From a checkpoint of a small transformer trained on Wikipedia.
Size: 9 layers, width 768, 12 heads of 64, MLP 3072 tanh GELU, vocabulary 32000, 89.2M parameters.
Architecture: LayerNorm before each block, learned positions, biases.
Each number is 500 + 25 x the weight over its row's rms, rounded and kept within 0 to 999. Layers, rows and columns count from 0. Numbers have three digits each. The size before them is the row's rms in percent of the matrix's.

# down: layer 4 MLP down (transposed), 3072x768, rms 0.0295, rows 2392-2438, columns 0-63
# up: layer 4 MLP up, 3072x768, rms 0.0295, rows 2393-2438, columns 0-63
down2392 103:438529498455540525519472514553492459437523504517489518511506484520500529500482509531546516497488504487499554483460463519513520485496511482478499499456501526509489500542479499523496500511528485
up2393 102:500522499499525481505515484514519473528532507497499484526460492470536490514532473489505494475519521473512473515527457539496524530467491509471480501511481539538527476524448471504517497483489494
down2393 101:546490495489460540473485493516520488510477500517510541506462539523447472462464517525526498521503553537491483520506509472425518506543467496521511493439512464488506430497541486545503499474516470
up2394 100:506480512489491501478516509505492510453495502498475473530466490496491490517501507560489509548468477459520505520510472505519467487485487529485509505519481507512517498470403504491540483500515526
down2394 098:489565474471510489490527482505484510491539534546469521530495501472526535535523536503510499509506514492520491544518544518513470528480523504504549493509489490432481519483490453511515521521499492
up2395 094:473524512497485496523531464498518482509496490514474468508466502552527478494510531523496447550494504503511482514541500497518471509491493462487477511504484496436516525518490493502529481529473513
down2395 097:493470517499485509547455506528506535503541480508537498475543483481471533477510491526531527524499454502478509499492526474520515450511580524528482483496518476500468483540445497494479488541460523
up2396 095:475514481563507493561497480510490560500514486460472525520493476501522510501520533476504491447522508522488511481509522481508480460517528512505503481531453473512511541498491473473507516487497512
down2396 097:513445494512502503502485542497483479510518472529499535476540500520489472469495526492508534486461474496497528499529552469467509469504488515532547463523538504469546479507508490506479538501529526
up2397 107:515511461539513534502472521510467526537480511527497482506522475504527503542479516545492506507493480513523493479515509479544530497527461517471495565496479558532504500489545483478467515502524485
down2397 105:552527517521526520517507493478540511470488502488508503502559492489490497513482517531506492541516534528481513482507499550521492505451472483507508521496491486488482541522468523501509506502519509
up2398 112:515483474492503466476543489499514494503513556533509533496510530501475532470501506487446514525449513553510494502497525448480517503447508509476504512532515524495492431515527463461503522476486521
down2398 107:504508459459478489540498519504551481557496502534512535538498497472502510482459453462511517516489477488518493487470477491473521531504564510480496503508502469524493503511468500464534497487486525
up2399 096:487503522529555424478549503492485492501508426491470484483457521500548490487505537523487515505494533472493500496493478457495494434498519491532473486504491505521465504494506519477502472490528481
down2399 089:528498437540519509482480512478480497463464503477488477497490448470495491493510523499512456485449491548505500534495529485545470531528506480474494457546513472470501472548449479478513481502529457
up2400 097:498490540488536452479463445536515524523454516489504513538484494537447490539536477501527484468489468454473535524510498494567467519522509522510501486506486514469482514466483474507508497514486481
down2400 098:471471478493494521474495479472473480517499469463541507471534528519518497476514525503478544500499531516496466488486506488484511493455490509496471466479521540500487492490482503527501495475520472
up2401 099:483533444491485534485455473469497495472524468452505496503504528462482507523452483499479524514497510451503496510534477488512526477515514511492460548497485469494470516523538484495465481544515475
down2401 104:540503503505541488513461514531469505501502512518473471501514511514518489517564496505477510468464509466498518503487509522484485512522558463503478488532492499488532486510506506507524533495500492
up2402 096:498519539520524489521467500494490480479458492477493477499540495490514532492466512476468478500548518460524484491520501507470528507555490511525500478497472537497500512510549468508501498490484470
down2402 101:462491487562547541485508480490529502484513564523472516465511493486491484519529482506504490497546511499474481492480515506489535523471512519509470523555499486525530474482467507515521504503476501
up2403 110:483521449485488466533442482515484502454505465536477448484501506510491475494482484482502508519525501461486483492481455494464482495476516501528534473474473449477459454540501492519497503472541518
down2403 109:487505475521473519466516513488500510509520471493465491489504483502472455511490461475498499501572481478482509500497496481473547531472467504495530506458479499519488472498483470478522517517476468
up2404 088:480526507485489515517497526475496472556464504512502529499536463521482486515518522471504513513484491437511526498492494465500483514497500498464495476450490497512481485496494492495479523482473533
down2404 093:511481480532522503504473521498548498479542474540428500520506520484503519519524472512462534538507468477447505516479522524548514467500511488520492456494452538489470493473491537521506497479482518
up2405 108:525488464494517534527431487504521495468494517546571485537509456526539552522478508471483535505503538505556529511460542487446516503486467547480522519459533499552542515498512533521499467449480482
down2405 106:524500496542511509530539488499498492515518457507559473530478510452506556503507510475493494515474502491527505474536486525525514547521499516499441506539484481501513530505490519496482470519460481
up2406 096:465513500502528481516524485477529482556519521481471521509494480524490546510480478518488540494520522563499507550511457473438430510487538485526515476511514527502538477530484517490487501515517510
down2406 097:468520458517481539494554482482490494479487472518477480523495532524545473519467521495533508517486503441524571492515510522489530508503461504567447470508547513521543469527493512503485455517499557
up2407 093:519505504475507441498486463483533514538456502497450536465515498541513457540469464476514440448529471463497527496475475450502493485497454532483490436505510499501510478504483475481471536492522529
down2407 093:523463543516559510414494511512472484509492535527512475510530481491466534515524553476458497499542514489488491478505456507517483504498496465548501523496436490452520508482475521510491482483496503
up2408 107:512506479510549513521473476493536505517475561487512485499486501524436472521517499544491482481512501498500447494499497500516534496491553510499478437510496499545460449514461481476524537502517517
down2408 111:514536493499532483508489481499511510517493499554428522547513503474476513522525468537455476471461487445451524489556536489477454534510495514531513489521536487508432508578511493505483510509532525
up2409 099:513493478529512492465491477515506508511478441500527502521541528493482540523496506524535470495515465431503467531501490506514524506487484479528507483438520502530502544477529536507505477495499481
down2409 101:503489519477476510514570550475494444512484509465537520577474508506505491510518523506531484530471515513464528476521534484541480534521492521491499449514519487523524471482515492522498498488485531
up2410 101:506503497491510531496540496513490507563483525515492506473525480500513495559499529516471516542515520482529524559496528479557509499479449510481504496498523503510507534502480563503502501448504508
down2410 105:499491552488514510472515471527487502440503486520498492507501519467494493502472483500464480520468506514502495496536528468510495465499471455509484513477504493514477506494534545531528511494505491
up2411 095:496468464512529487511521517455498491511511543494519488503508510508496479539497533456457528512494491528500562527537478497518507497493493477457477500466503521528478476516470505527474483471523527
down2411 096:478536474531502468521480519505492546525494510512453496508464508475498471484522491501540504467499548477480527484492517536518506532530469541535498534517481520445489530500469469517527484484469500
up2412 095:473482514535485511528477487513482523488498475510528518523530464457500488491513478518483476513531498470496516544502477521515498502500477496497476480526513508511480450475489509475535485478506440
down2412 099:538489514518514476531482519481527536516542466524534472484497505487516468501602547463507525482515494490472490458489484549525496484446523492519490513468485487486501486496494494499503472499448513
up2413 104:506511413496486526456485526481487506525456505495483502539499489490484516500465514476524510503497481500522522546502450503466505438497454506497522484500450543512478529494488495495502520493465531
down2413 100:501544553521467528528510518507552474507486491497468481473507494493519513500527518452511516483529544523492495494495492480467500514510478468500510505476494516489480500489552506475498452478498481
up2414 109:512532487468499522510493522480524513529495486505522524500543481443459481497501487499511533511439504505483465499503466476504544427539490532467522488497500542506491472503510481509562537493512477
down2414 107:483499541514488516517542503519518518479510483534501502496508517516513477507545450455482512483540478497454492503493466472514468530500536484525498484504498515481542461506485485499456491488474466
up2415 091:519528492517472470478481530520510526524481502482525501461447516466485508486484527485480482515471566521573500555503524516518534498504485485519463517467498504476505487499495526500437482522460506
down2415 090:505502494491530495526530439519482476508489461493460479501534532506501521499518449466498501477524524476525492419505554518478464545526570523507516496479535480471511522501493452519503494484507483
up2416 100:513510489528472505532484487494516514488513555485484523497499509457549527485518474507485527467455559511500507504526496501482507484507429502567534507479517502540515535502506485518516477534517493
down2416 100:542534512502509495481539504498463535456529518463503515513530457555510531508493519512451482501510484474486480491514516505503521485482462530452510492488526485510458484525476530510514526459460517
up2417 097:497477533523522493522501491492473540537525498512483469519487504511534467540517482505504539517528573509517534480492507481535477544492544493527517513470513498476531451479485477524487523454475520
down2417 101:546542470517505515471468531491572466482503515461525537504509495490497510450474505517504458467484438488540485459501508516504516455494488466489496517522522452513558497531498543489500520509546513
up2418 107:543495513512520558490511477516488506516500506499481535467520541519480488487553486511482529486521478482505516467525484511507520479538485494459518502470493414549474511472500516518506510469513491
down2418 107:484511513483524505531467507495503486476525437514561497477506487514474541502470471454557490479560530522492498528493486526492460528497489499517510505477494531481470516512469478513535487489507487
up2419 106:453511490544494513483506533500496493503501479495528524486452528510512487463478509490489427516479455481493501493517557466497506487540511493476507521516443495488469520493523463537494492489474499
down2419 107:469485524423513525512529480489483553519455487486528543506517546453476515472490502474515484506488453464483443464466498565518516496518481475472508483508503515506548523495516529475529503468499487
up2420 102:508527453470529462518515513503483483524478453517528452467481537482497498533523498479481516505458461475525471474478465513512490519482500442473508493517498533453517513481484536478475509456468512
down2420 102:500486478521500508499528534476493504542497503518490512506492471498517537503508512480533497510512499497525514544476499485488509461492478503504456497470497474503509526507495493486462485517513455
up2421 102:522523462552481458514521446443499511485496507500514505505497470574521501507528489477484499517523493504468486522497496510495524495470509511504538522508510493550482500511499485519497480513530453
down2421 098:459501490547503526508487490481517474498514509487472491454496514506515509493495466532514510520474514526502496518501554492480487524514492493519512466503493503511486507474477508496507523517507540
up2422 095:496456514518483459525492520462498506462501513477489492468525484495499464481458506513470499496551482520473553511489467480489485482460473458468499503435450462461508469482478528458478509447477475
down2422 085:514511486489474526506503504458502465514461473517525454524481540499496495500507515471494508524503479505490490510481506500482501514512514488488490489513528477501502508518517485498520457519514479
up2423 101:520518505540510523509500480497499520555521499511486511496471493523510505493473505495476506490468488490510442508519472513499510503481518504482486501499512508490472527495480479511493440495484480
down2423 093:523488524470539501461526497527440460471463520437497474493529508490537485519499502476513485507485509510497511502528524517548461487487495471500533520514523506511528519450475516484546494440462512
up2424 103:461467499483506519522502467492481513503487525476496474502454509507490546487515499520455510503501502443479533501459486497502521529514498523533460534483565517535490528480466511446497495478501470
down2424 103:465462538479521477520502497518518489463505460516497540510518469501488487504467431511539502483465509510503465501489474496477509524510481506504469476483488501518471538491515509504536484480464493
up2425 100:490523469540515497523470488446498530512510555493519536495503412485495510480536523553500519487542493479502495506538505476486471464468462519538503519506475544515476473474486494510513562522483533
down2425 101:468449541480508469505488526507506517499532499480423503523487522506508477526488496464496528488496516488513488499483500540482533524497514493485509524493500491461514491508533517525505467484479485
up2426 101:479544507531502514504488489493490476498470516567517510493511490548491516543505498517442537472540461496469476510497533471533517480504483504471495491518541526523498471473471488450491501467487527
down2426 104:491479525445514508501502497490484468518486512484493493557474561495479502442524518510498499496484492524499479470511502513485508495505556473498469516459490525498511487484536489491474515464478513
up2427 095:513530510532520487488517504501511511513501485489501484462467504494500515501472533501531505510504483489454483459498493483495546544508500515487518531489480517464489511521479512502488534477489504
down2427 096:454492456477545490473518506503517501483501497513566496506496507479530511506471478476469480503532495471476486500548499478538475482469530479493535504507522520497469517474495468510529548484500495
up2428 098:476472516498509513480506516542475498546532486470545503490520490458495501492523500520540529550482461471484480503497509553528491529513468525504552523436526439537539566546540494520491531489492554
down2428 096:559537481527496524493494497443505516511494513523466496474519417517472521525546496563500478487475509529497577495487531486517526501479511525469479514525550483494518500519477479494497530540490492
up2429 094:491514493486505501519484498473514511488475515481528496486497482501497500475467481504495515492505519514509542468486528476475522454524465474493469480492495524504458512480464459502494501478500502
down2429 094:465519505479483542517503466564455487489506435510446467496483530473460530535522471492518496489536482476490492499527524491522518522479533529536530499470487524521542462508535513468504488476543481
up2430 099:523486506485537487527472478509461523494474504449582480492504485498479505484499515484527517562495501550518478487494501507447470534509463518539525485518496485495529464519514508496456442489495499
down2430 091:474485533468500488464529518500522478503484473517493497511496531502481531512515448492452475466437499505531474491529484543525478501541481516496469549484508530499502493512457502481522498508524535
up2431 095:519521480488483503503487514525498481488531452466491545450538467475513490524493464517520485569471542477529496472492504502503493517488513544496503493505484483536477474500490462542482477468541443
down2431 098:513486484479533520480537508449465489501521500533511461530498463473521466519523518493505501487481511518454484521527519524488486537499505508525502446528466507450457520475491543481460511521506480
up2432 108:493483508499541477482541513496523526518477484491534528497479486523524533494451507514506538458469512493513448459524518491479519499495445460502497491534526459486549499518489474472474465470513500
down2432 106:459497487505433503505478509471502510490466514491530467504478560511511497552476495499491515492519484470525494486478509524516487501493477516489496503493523517474464483492512493482478513515514501
up2433 099:480473498526436478499500494460491473427508513511522485543507488453499478468523495475453521525528500481489507536499523540470482513521542496481447444529577478461531527491495506515515521503502507
down2433 102:518514499484494506505513482512520482495462494475464512519525471483513504486526494515479481504480495498510537515475477497463511544463458487516470473471510455482515546461532538462464529495469520
up2434 100:502466466495559501474521504522497539487513509470508491527493441422481481471457532467531513547502495539460498508509495533469505474536485490455487437526453466491469510528507496497487525497491538
down2434 101:456515468489512476519539507491491514471481487504498490500477462503486541471484511551584487486518518509498488474525482533521460503516492490521506505507511515495537481557531526504483493520480497
up2435 104:517540536506514522461478477487495523494493494527521510506500471534467438482483473520474511552535497474517502467464549486525511544532488509529490500485473564533523513479519540496507523459513508
down2435 102:534515525507494522488482436512547504483479489534507493507518535514480499553527478500459498460493509510507536486488454517484545536491496543500483469481529466534538497480519486510513461490473555
up2436 093:513455537488496477475434518487492470483521497499468502503465487481511502524528523514508457505531521518507513508485510487503474503512471478535575489503465471468510526521488491518504477439518506
down2436 097:504481478496536492477542515510466493426466463534476524514462464470435503469457519516475507467519504505514510462499498520440471500469464489505515505489526512475470464531515499574531484518522504
up2437 093:512496537513514496524531511509484523502495512502546544537469486514501515514479519506547458492470514441522514511488505482523530478469458529494483488500523550501522471538490495497506509478542480
down2437 096:483486466487488508472527496519488454508547491504467497480550471502481531499526497487504511495497471471511471470488463550505500488537544469524488506496487481468504510443518503459493456526452500
up2438 104:463441500492505529537555550551526513473530464479492507493529537496479479482465465525491513506498507506496488498463447526501458503482462521459505478454453512486505531487527461504480520476506487
down2438 098:497505510449534491504470461532520489491473511546480516539544506447528467503489490522506523519481441537527507519480483527472518526514482485489478516511529482496532532460463496502494510474507542